{
  "n_layer": 16,
  "d_model": 224,
  "n_head": 4,
  "n_kv_head": 1,
  "head_dim": 64,
  "d_mlp": 448,
  "vocab_size": 8192,
  "activation": "swiglu",
  "norm": "layernorm",
  "norm_place": "pre",
  "norm_eps": 1e-05,
  "positions": "rope",
  "rope_base": 500000.0,
  "rope_fraction": 1.0,
  "qk_norm": false,
  "attn_scale": 0.125,
  "bias": "none",
  "tie_embeddings": false,
  "parallel_block": false,
  "init": "normal",
  "init_std_qkv": 0.0296,
  "init_std_o": 0.0,
  "init_std_up": 0.0296,
  "init_std_down": 0.0,
  "optimizer": "soap_variant",
  "lr": 0.00238,
  "beta1": 0.95,
  "beta2": 0.95,
  "weight_decay": 0.096,
  "lr_head": 0.00462,
  "grad_clip": 2.0,
  "warmup_steps": 200,
  "schedule": "wsd",
  "decay_fraction": 0.684,
  "decay_shape": "sqrt",
  "final_lr_fraction": 0.05,
  "batch_tokens": [16384, 32768, 65536, 131072],
  "seq_len": 512,
  "doc_mask": true,
  "z_loss": 1e-05,
  "train_tokens": 200800000,
  "steps": 4310,
  "dataset": "wikipedia_en"
}
Each number is 200 + 40 x the weight over its row's rms, rounded and kept within 0 to 999. Layers, rows and columns count from 0. The size before them is the row's rms in percent of the matrix's.

# up: layer 12 MLP up, 448x224, rms 0.0972, rows 408-426, columns 56-111
# down: layer 12 MLP down (transposed), 448x224, rms 0.0962, rows 408-426, columns 56-111
# gate: layer 12 MLP gate, 448x224, rms 0.0933, rows 409-426, columns 56-111
up408,115,183,227,209,298,165,233,250,201,226,203,190,231,203,212,166,185,143,165,213,265,239,161,173,242,188,236,182,252,159,177,148,213,174,191,193,194,163,249,243,81,206,171,177,157,189,272,237,183,199,165,252,157,146,253,217,212
down408,096,266,128,131,191,215,174,214,239,180,220,173,137,139,211,231,220,193,186,217,196,240,242,218,206,174,259,205,164,247,174,174,214,179,212,241,225,253,200,212,219,239,178,181,230,223,143,179,215,237,158,204,233,148,231,249,192
gate409,103,154,140,192,188,155,140,212,269,176,221,200,201,201,220,196,215,166,167,186,218,240,248,277,255,231,140,232,223,225,173,170,224,145,176,233,224,177,194,119,229,160,204,270,184,203,218,170,243,191,178,224,170,172,206,207,213
up409,098,167,212,167,190,128,237,186,245,230,243,173,168,159,184,281,182,142,185,159,196,156,148,278,191,214,191,214,169,214,159,160,231,236,243,201,137,201,214,227,245,217,182,120,159,218,193,234,277,172,188,159,141,187,240,208,127
down409,095,222,232,235,207,171,216,203,141,185,225,180,201,178,230,253,217,184,183,140,221,189,200,184,188,140,187,180,144,145,164,193,222,233,219,186,225,160,210,154,65,220,165,164,140,276,212,216,246,248,207,192,189,201,144,117,168
gate410,102,118,278,156,223,200,198,181,129,118,234,176,99,250,129,188,221,218,180,238,171,163,278,194,196,224,200,176,219,216,125,243,178,134,273,211,240,154,159,259,204,182,284,184,176,192,199,213,222,242,158,255,144,139,170,204,204
up410,106,89,216,212,226,197,113,259,200,247,211,223,212,223,207,214,166,292,129,192,194,210,222,173,238,187,190,174,208,202,167,203,212,246,221,231,160,265,162,99,187,186,162,202,248,87,219,185,215,244,223,221,123,212,200,188,232
down410,107,215,163,263,231,153,204,210,143,183,180,203,107,138,224,195,163,190,114,162,164,161,209,204,99,163,242,243,165,209,237,187,199,261,196,230,149,166,221,144,220,122,160,150,194,269,183,231,265,226,215,226,224,149,132,158,146
gate411,102,137,274,207,171,174,185,175,259,177,227,235,237,190,178,205,223,209,248,202,175,201,220,202,187,259,169,188,251,195,212,139,188,172,115,162,181,215,225,248,246,252,161,149,224,204,72,190,293,238,162,187,207,185,159,207,243
up411,100,219,200,224,143,156,195,216,268,218,179,233,244,202,232,148,151,212,179,255,258,201,245,153,163,133,178,179,216,215,206,183,248,245,156,270,192,228,191,201,232,127,203,227,182,193,237,172,152,204,194,243,175,130,233,226,117
down411,100,278,157,166,195,190,142,219,220,213,212,167,187,171,152,230,216,233,257,198,177,187,131,164,167,192,175,205,233,189,259,257,244,228,201,188,187,221,166,241,253,202,238,167,189,226,240,246,166,148,192,231,217,218,191,155,209
gate412,099,168,214,238,159,230,206,273,200,234,148,227,162,172,260,179,186,159,244,161,207,136,230,217,179,224,172,157,193,189,214,214,154,84,160,233,195,205,156,201,142,215,195,206,185,165,176,214,137,189,107,214,229,263,207,246,209
up412,097,186,198,240,190,181,268,165,292,165,226,171,170,152,272,274,227,285,214,203,190,235,246,159,193,180,127,219,282,222,200,180,106,229,138,212,140,196,159,211,155,204,179,279,196,175,194,163,200,260,137,259,227,239,177,196,184
down412,098,230,230,242,234,170,155,180,167,170,190,192,243,246,214,183,150,166,119,200,200,177,156,306,227,230,247,198,183,210,289,124,236,237,173,229,231,209,229,197,256,194,207,172,269,150,246,235,229,249,232,192,243,150,213,176,186
gate413,101,181,229,149,208,163,209,224,160,202,190,119,213,159,247,218,245,230,189,252,229,239,153,195,194,294,249,239,161,285,196,227,212,212,224,195,121,140,183,147,137,198,184,153,185,227,244,256,197,127,165,168,223,164,205,173,218
up413,098,191,203,233,248,203,200,140,148,208,205,185,187,221,252,176,165,195,179,291,184,249,210,155,234,246,182,203,180,227,248,131,179,156,173,255,174,151,195,221,226,169,191,175,184,285,214,267,240,192,200,214,179,190,201,215,175
down413,099,214,165,247,252,250,146,194,190,237,180,142,202,230,146,214,300,193,121,148,190,208,180,244,185,177,302,280,223,251,218,297,220,235,264,146,175,171,178,177,150,281,158,207,183,197,231,124,260,147,219,169,164,185,217,177,192
gate414,097,204,207,208,124,217,140,175,243,233,162,227,172,212,193,221,226,232,185,223,199,194,265,243,221,172,208,285,213,218,166,160,177,220,183,203,196,231,160,178,228,223,215,181,185,197,202,231,196,206,190,226,137,216,241,182,99
up414,098,216,197,166,210,217,207,158,242,176,219,213,204,232,217,278,193,188,195,235,205,247,221,229,155,206,208,182,183,235,189,189,222,150,196,234,212,195,146,227,163,194,198,155,171,244,178,235,244,180,177,220,241,202,214,202,226
down414,094,172,284,190,192,167,182,197,182,255,171,125,204,194,259,276,212,159,187,176,258,171,129,245,209,256,240,213,276,217,209,195,231,263,256,151,180,162,250,205,203,216,211,214,200,169,134,208,197,214,202,239,209,147,263,230,191
gate415,099,193,228,193,173,180,258,221,219,180,188,264,157,188,166,157,228,207,172,296,163,255,147,178,128,268,289,196,184,223,188,195,176,162,256,223,92,170,266,208,168,235,149,245,167,148,207,255,209,239,167,201,185,246,229,206,348
up415,095,244,213,177,167,204,213,143,202,223,125,145,205,276,144,165,183,240,249,186,121,156,133,247,144,280,255,247,200,190,188,158,134,230,149,221,259,155,160,249,233,184,201,186,267,225,227,167,180,257,169,163,203,219,173,154,115
down415,095,237,277,260,202,163,276,250,256,157,158,195,173,120,136,213,174,165,218,72,209,259,167,256,161,181,241,239,200,189,187,188,202,173,224,169,196,158,180,187,256,218,110,150,142,196,152,213,226,145,176,120,229,219,219,220,258
gate416,099,166,165,222,249,197,185,214,212,196,177,213,225,144,190,184,221,216,88,219,177,167,223,332,237,227,210,248,192,169,164,267,152,265,247,186,164,220,222,169,230,193,241,213,210,178,137,193,183,159,209,216,155,187,118,172,180
up416,102,242,171,222,237,150,159,167,205,89,221,168,197,207,233,217,171,183,158,206,157,175,252,356,256,228,127,246,158,180,245,212,183,148,220,165,266,234,163,220,167,175,292,264,207,234,173,141,161,268,178,158,202,214,213,252,217
down416,101,231,235,216,149,200,233,242,188,160,223,222,195,215,191,237,244,156,255,259,283,160,185,291,224,208,130,192,211,161,205,202,131,164,181,207,195,203,197,154,213,222,202,245,213,263,184,159,126,226,104,127,202,224,169,158,199
gate417,099,154,205,263,244,241,97,150,205,195,172,138,177,255,136,227,114,259,178,190,84,239,189,188,234,196,208,210,171,154,186,184,179,186,238,243,291,138,200,249,178,182,262,268,189,191,208,211,153,170,219,174,165,222,199,174,155
up417,095,141,179,242,157,209,227,232,132,167,196,120,201,181,228,181,190,143,275,192,235,191,199,220,221,159,174,246,270,137,197,231,169,209,159,196,194,190,166,179,247,199,281,237,221,221,206,149,216,213,230,166,166,219,153,234,220
down417,099,160,197,203,203,152,203,227,186,186,206,225,211,205,188,168,218,217,214,168,126,311,182,249,150,200,195,139,232,190,135,225,179,205,148,199,167,123,222,105,244,182,254,207,195,232,194,232,196,212,180,226,183,148,121,260,291
gate418,099,181,199,201,120,219,272,225,243,234,178,258,112,167,212,212,200,218,272,185,201,246,207,219,188,204,153,231,220,310,169,218,278,260,272,55,146,192,206,282,120,159,212,170,150,223,216,242,210,151,187,207,167,183,281,200,161
up418,094,193,170,163,225,212,287,190,210,142,235,200,202,183,230,181,210,171,194,223,257,209,237,202,177,231,174,177,251,231,241,109,157,235,188,192,208,190,267,200,241,154,134,225,263,203,200,147,227,167,178,139,172,204,110,249,233
down418,098,172,188,237,153,179,137,245,239,183,190,275,213,237,229,199,188,234,237,234,252,213,207,320,156,186,122,243,162,224,95,208,268,258,212,232,143,147,253,189,112,164,173,150,240,210,206,205,277,211,186,158,203,231,170,186,196
gate419,098,135,185,180,219,169,208,188,185,248,250,183,184,202,219,262,205,213,191,224,109,136,144,218,265,191,229,197,246,164,183,234,182,114,196,190,176,225,152,173,181,138,179,275,242,229,115,223,240,222,213,212,185,224,189,264,162
up419,098,201,222,277,175,210,311,224,225,191,169,190,202,174,205,224,189,188,200,171,236,217,205,175,175,163,254,165,194,233,154,106,242,131,234,174,119,152,130,193,170,250,196,220,179,178,219,250,187,243,191,229,212,141,199,200,205
down419,098,186,182,192,229,258,205,177,194,207,188,176,252,223,251,222,207,162,150,178,233,261,177,182,175,176,199,159,195,211,197,224,170,114,209,170,219,105,185,131,149,170,204,217,154,269,173,164,254,155,224,210,204,193,191,197,230
gate420,102,182,209,198,181,209,310,161,177,175,195,235,207,249,172,266,208,132,192,179,261,161,213,158,226,187,177,206,160,202,188,172,170,224,194,180,225,210,229,208,181,176,174,175,200,226,250,232,187,173,147,196,185,134,213,273,118
up420,102,226,237,199,131,189,171,242,214,247,163,220,111,176,237,219,169,240,158,164,196,191,202,178,246,242,194,145,190,264,228,199,195,200,133,251,149,265,230,173,190,205,224,116,168,233,257,163,212,252,230,225,241,240,246,241,202
down420,105,187,169,223,233,182,196,208,215,210,181,194,151,219,197,208,177,155,235,177,246,245,215,193,265,205,213,198,222,258,283,245,150,250,235,174,121,208,242,97,139,181,219,221,196,139,160,216,168,220,228,166,275,210,291,224,156
gate421,096,245,167,229,226,207,278,221,175,210,261,174,175,185,202,154,173,243,150,204,173,165,163,159,251,197,219,279,250,159,189,174,227,252,155,137,229,216,235,143,168,188,314,205,164,185,222,173,153,238,261,148,192,178,136,248,165
up421,097,186,297,213,138,279,213,155,165,161,166,244,220,233,262,240,199,224,245,128,251,206,182,222,237,224,216,184,148,127,234,202,191,219,215,163,239,254,223,147,201,185,235,182,244,299,218,188,194,238,172,227,278,216,210,178,181
down421,097,154,165,226,144,201,202,213,182,253,244,93,232,121,165,224,271,241,212,150,131,177,228,202,212,241,192,224,160,177,290,225,151,133,271,163,102,181,179,199,301,189,180,210,194,252,169,226,228,188,260,221,199,266,212,260,194
gate422,091,224,234,242,188,144,275,222,173,218,224,217,160,201,175,160,147,173,272,172,239,193,277,221,164,223,203,215,169,228,156,194,196,193,179,233,183,111,243,197,167,213,172,284,264,244,223,236,256,210,116,234,249,204,169,193,231
up422,098,222,160,178,262,285,149,228,224,150,233,173,180,148,95,150,164,252,189,165,181,162,261,175,225,226,214,177,164,143,183,194,160,205,206,189,231,222,207,256,146,246,199,172,208,217,246,264,178,263,211,262,200,208,214,174,200
down422,100,211,173,184,216,182,308,211,232,219,146,188,219,199,269,178,203,238,146,185,195,182,124,168,227,255,260,253,233,166,218,141,153,188,158,235,172,206,153,214,323,176,167,174,255,257,239,145,234,235,190,232,225,194,157,249,92
gate423,104,222,226,174,198,206,265,163,193,135,144,165,233,175,187,212,228,263,198,203,228,228,141,150,211,137,89,256,222,226,203,196,184,258,255,204,247,255,277,229,189,154,183,270,160,268,178,153,243,134,167,187,173,199,186,164,248
up423,100,221,139,243,210,248,235,170,165,205,125,231,181,284,205,188,238,172,257,211,242,235,122,177,176,214,196,138,158,183,243,215,166,202,186,181,190,237,174,193,219,244,179,195,201,170,211,191,174,229,251,161,188,210,236,149,176
down423,101,169,236,186,205,233,228,185,219,180,182,235,183,197,231,185,229,241,166,221,192,255,221,167,213,172,190,233,201,215,165,176,184,309,185,163,194,132,192,280,361,186,240,188,195,228,179,186,204,170,218,250,263,224,133,185,97
gate424,102,184,189,164,167,181,201,178,144,150,245,217,167,183,166,253,262,155,224,139,211,202,249,195,155,159,193,233,178,226,133,244,216,187,189,210,261,252,141,195,222,226,227,189,175,166,232,214,236,207,199,128,181,248,227,180,226
up424,101,211,124,187,178,178,193,240,218,196,221,112,193,214,165,218,232,257,232,203,225,242,142,161,248,156,253,226,188,159,218,213,138,171,250,227,225,256,207,184,144,184,178,193,202,162,183,191,227,212,206,148,192,220,292,237,129
down424,103,190,149,217,140,239,190,257,224,201,249,211,269,219,175,193,207,194,196,180,178,215,318,208,99,317,142,167,228,153,207,256,245,228,159,151,165,232,199,157,232,217,273,175,184,240,150,242,235,210,244,239,245,177,232,189,266
gate425,100,292,211,234,173,162,240,210,221,246,137,160,193,209,161,250,233,168,142,141,230,182,190,138,257,218,208,234,219,234,155,208,219,164,188,253,251,239,168,185,222,190,214,233,190,244,207,170,190,176,169,153,245,232,185,145,216
up425,094,233,286,266,225,210,124,165,235,249,174,156,127,223,204,200,257,235,177,211,175,217,162,178,141,247,122,208,170,199,176,162,232,237,222,172,200,238,210,155,198,143,283,151,224,202,185,222,226,218,210,287,153,254,154,194,224
down425,099,185,199,207,244,136,210,200,203,133,273,240,210,148,177,165,207,215,209,197,223,112,256,209,226,179,222,134,84,212,198,234,189,229,164,198,177,189,182,192,152,167,232,138,165,183,118,208,173,78,187,157,163,212,258,271,228
gate426,096,232,190,141,279,216,202,170,210,192,205,223,191,192,164,222,180,166,280,177,211,182,223,189,279,162,198,161,219,179,118,227,261,143,222,182,264,260,201,210,170,110,230,135,194,211,225,206,193,239,168,148,256,236,225,166,134
up426,091,177,239,223,217,182,152,181,136,146,229,160,245,215,170,203,152,226,142,209,213,189,235,185,209,195,168,233,103,236,185,267,180,314,253,147,213,108,196,165,230,228,200,190,219,213,295,187,190,193,204,217,141,177,128,137,150
down426,097,241,183,145,243,252,190,168,216,283,195,219,229,205,187,141,199,198,210,276,196,165,197,236,163,202,180,265,213,151,191,201,195,151,170,202,233,274,184,171,273,244,131,213,187,157,139,260,183,155,170,140,223,254,205,208,234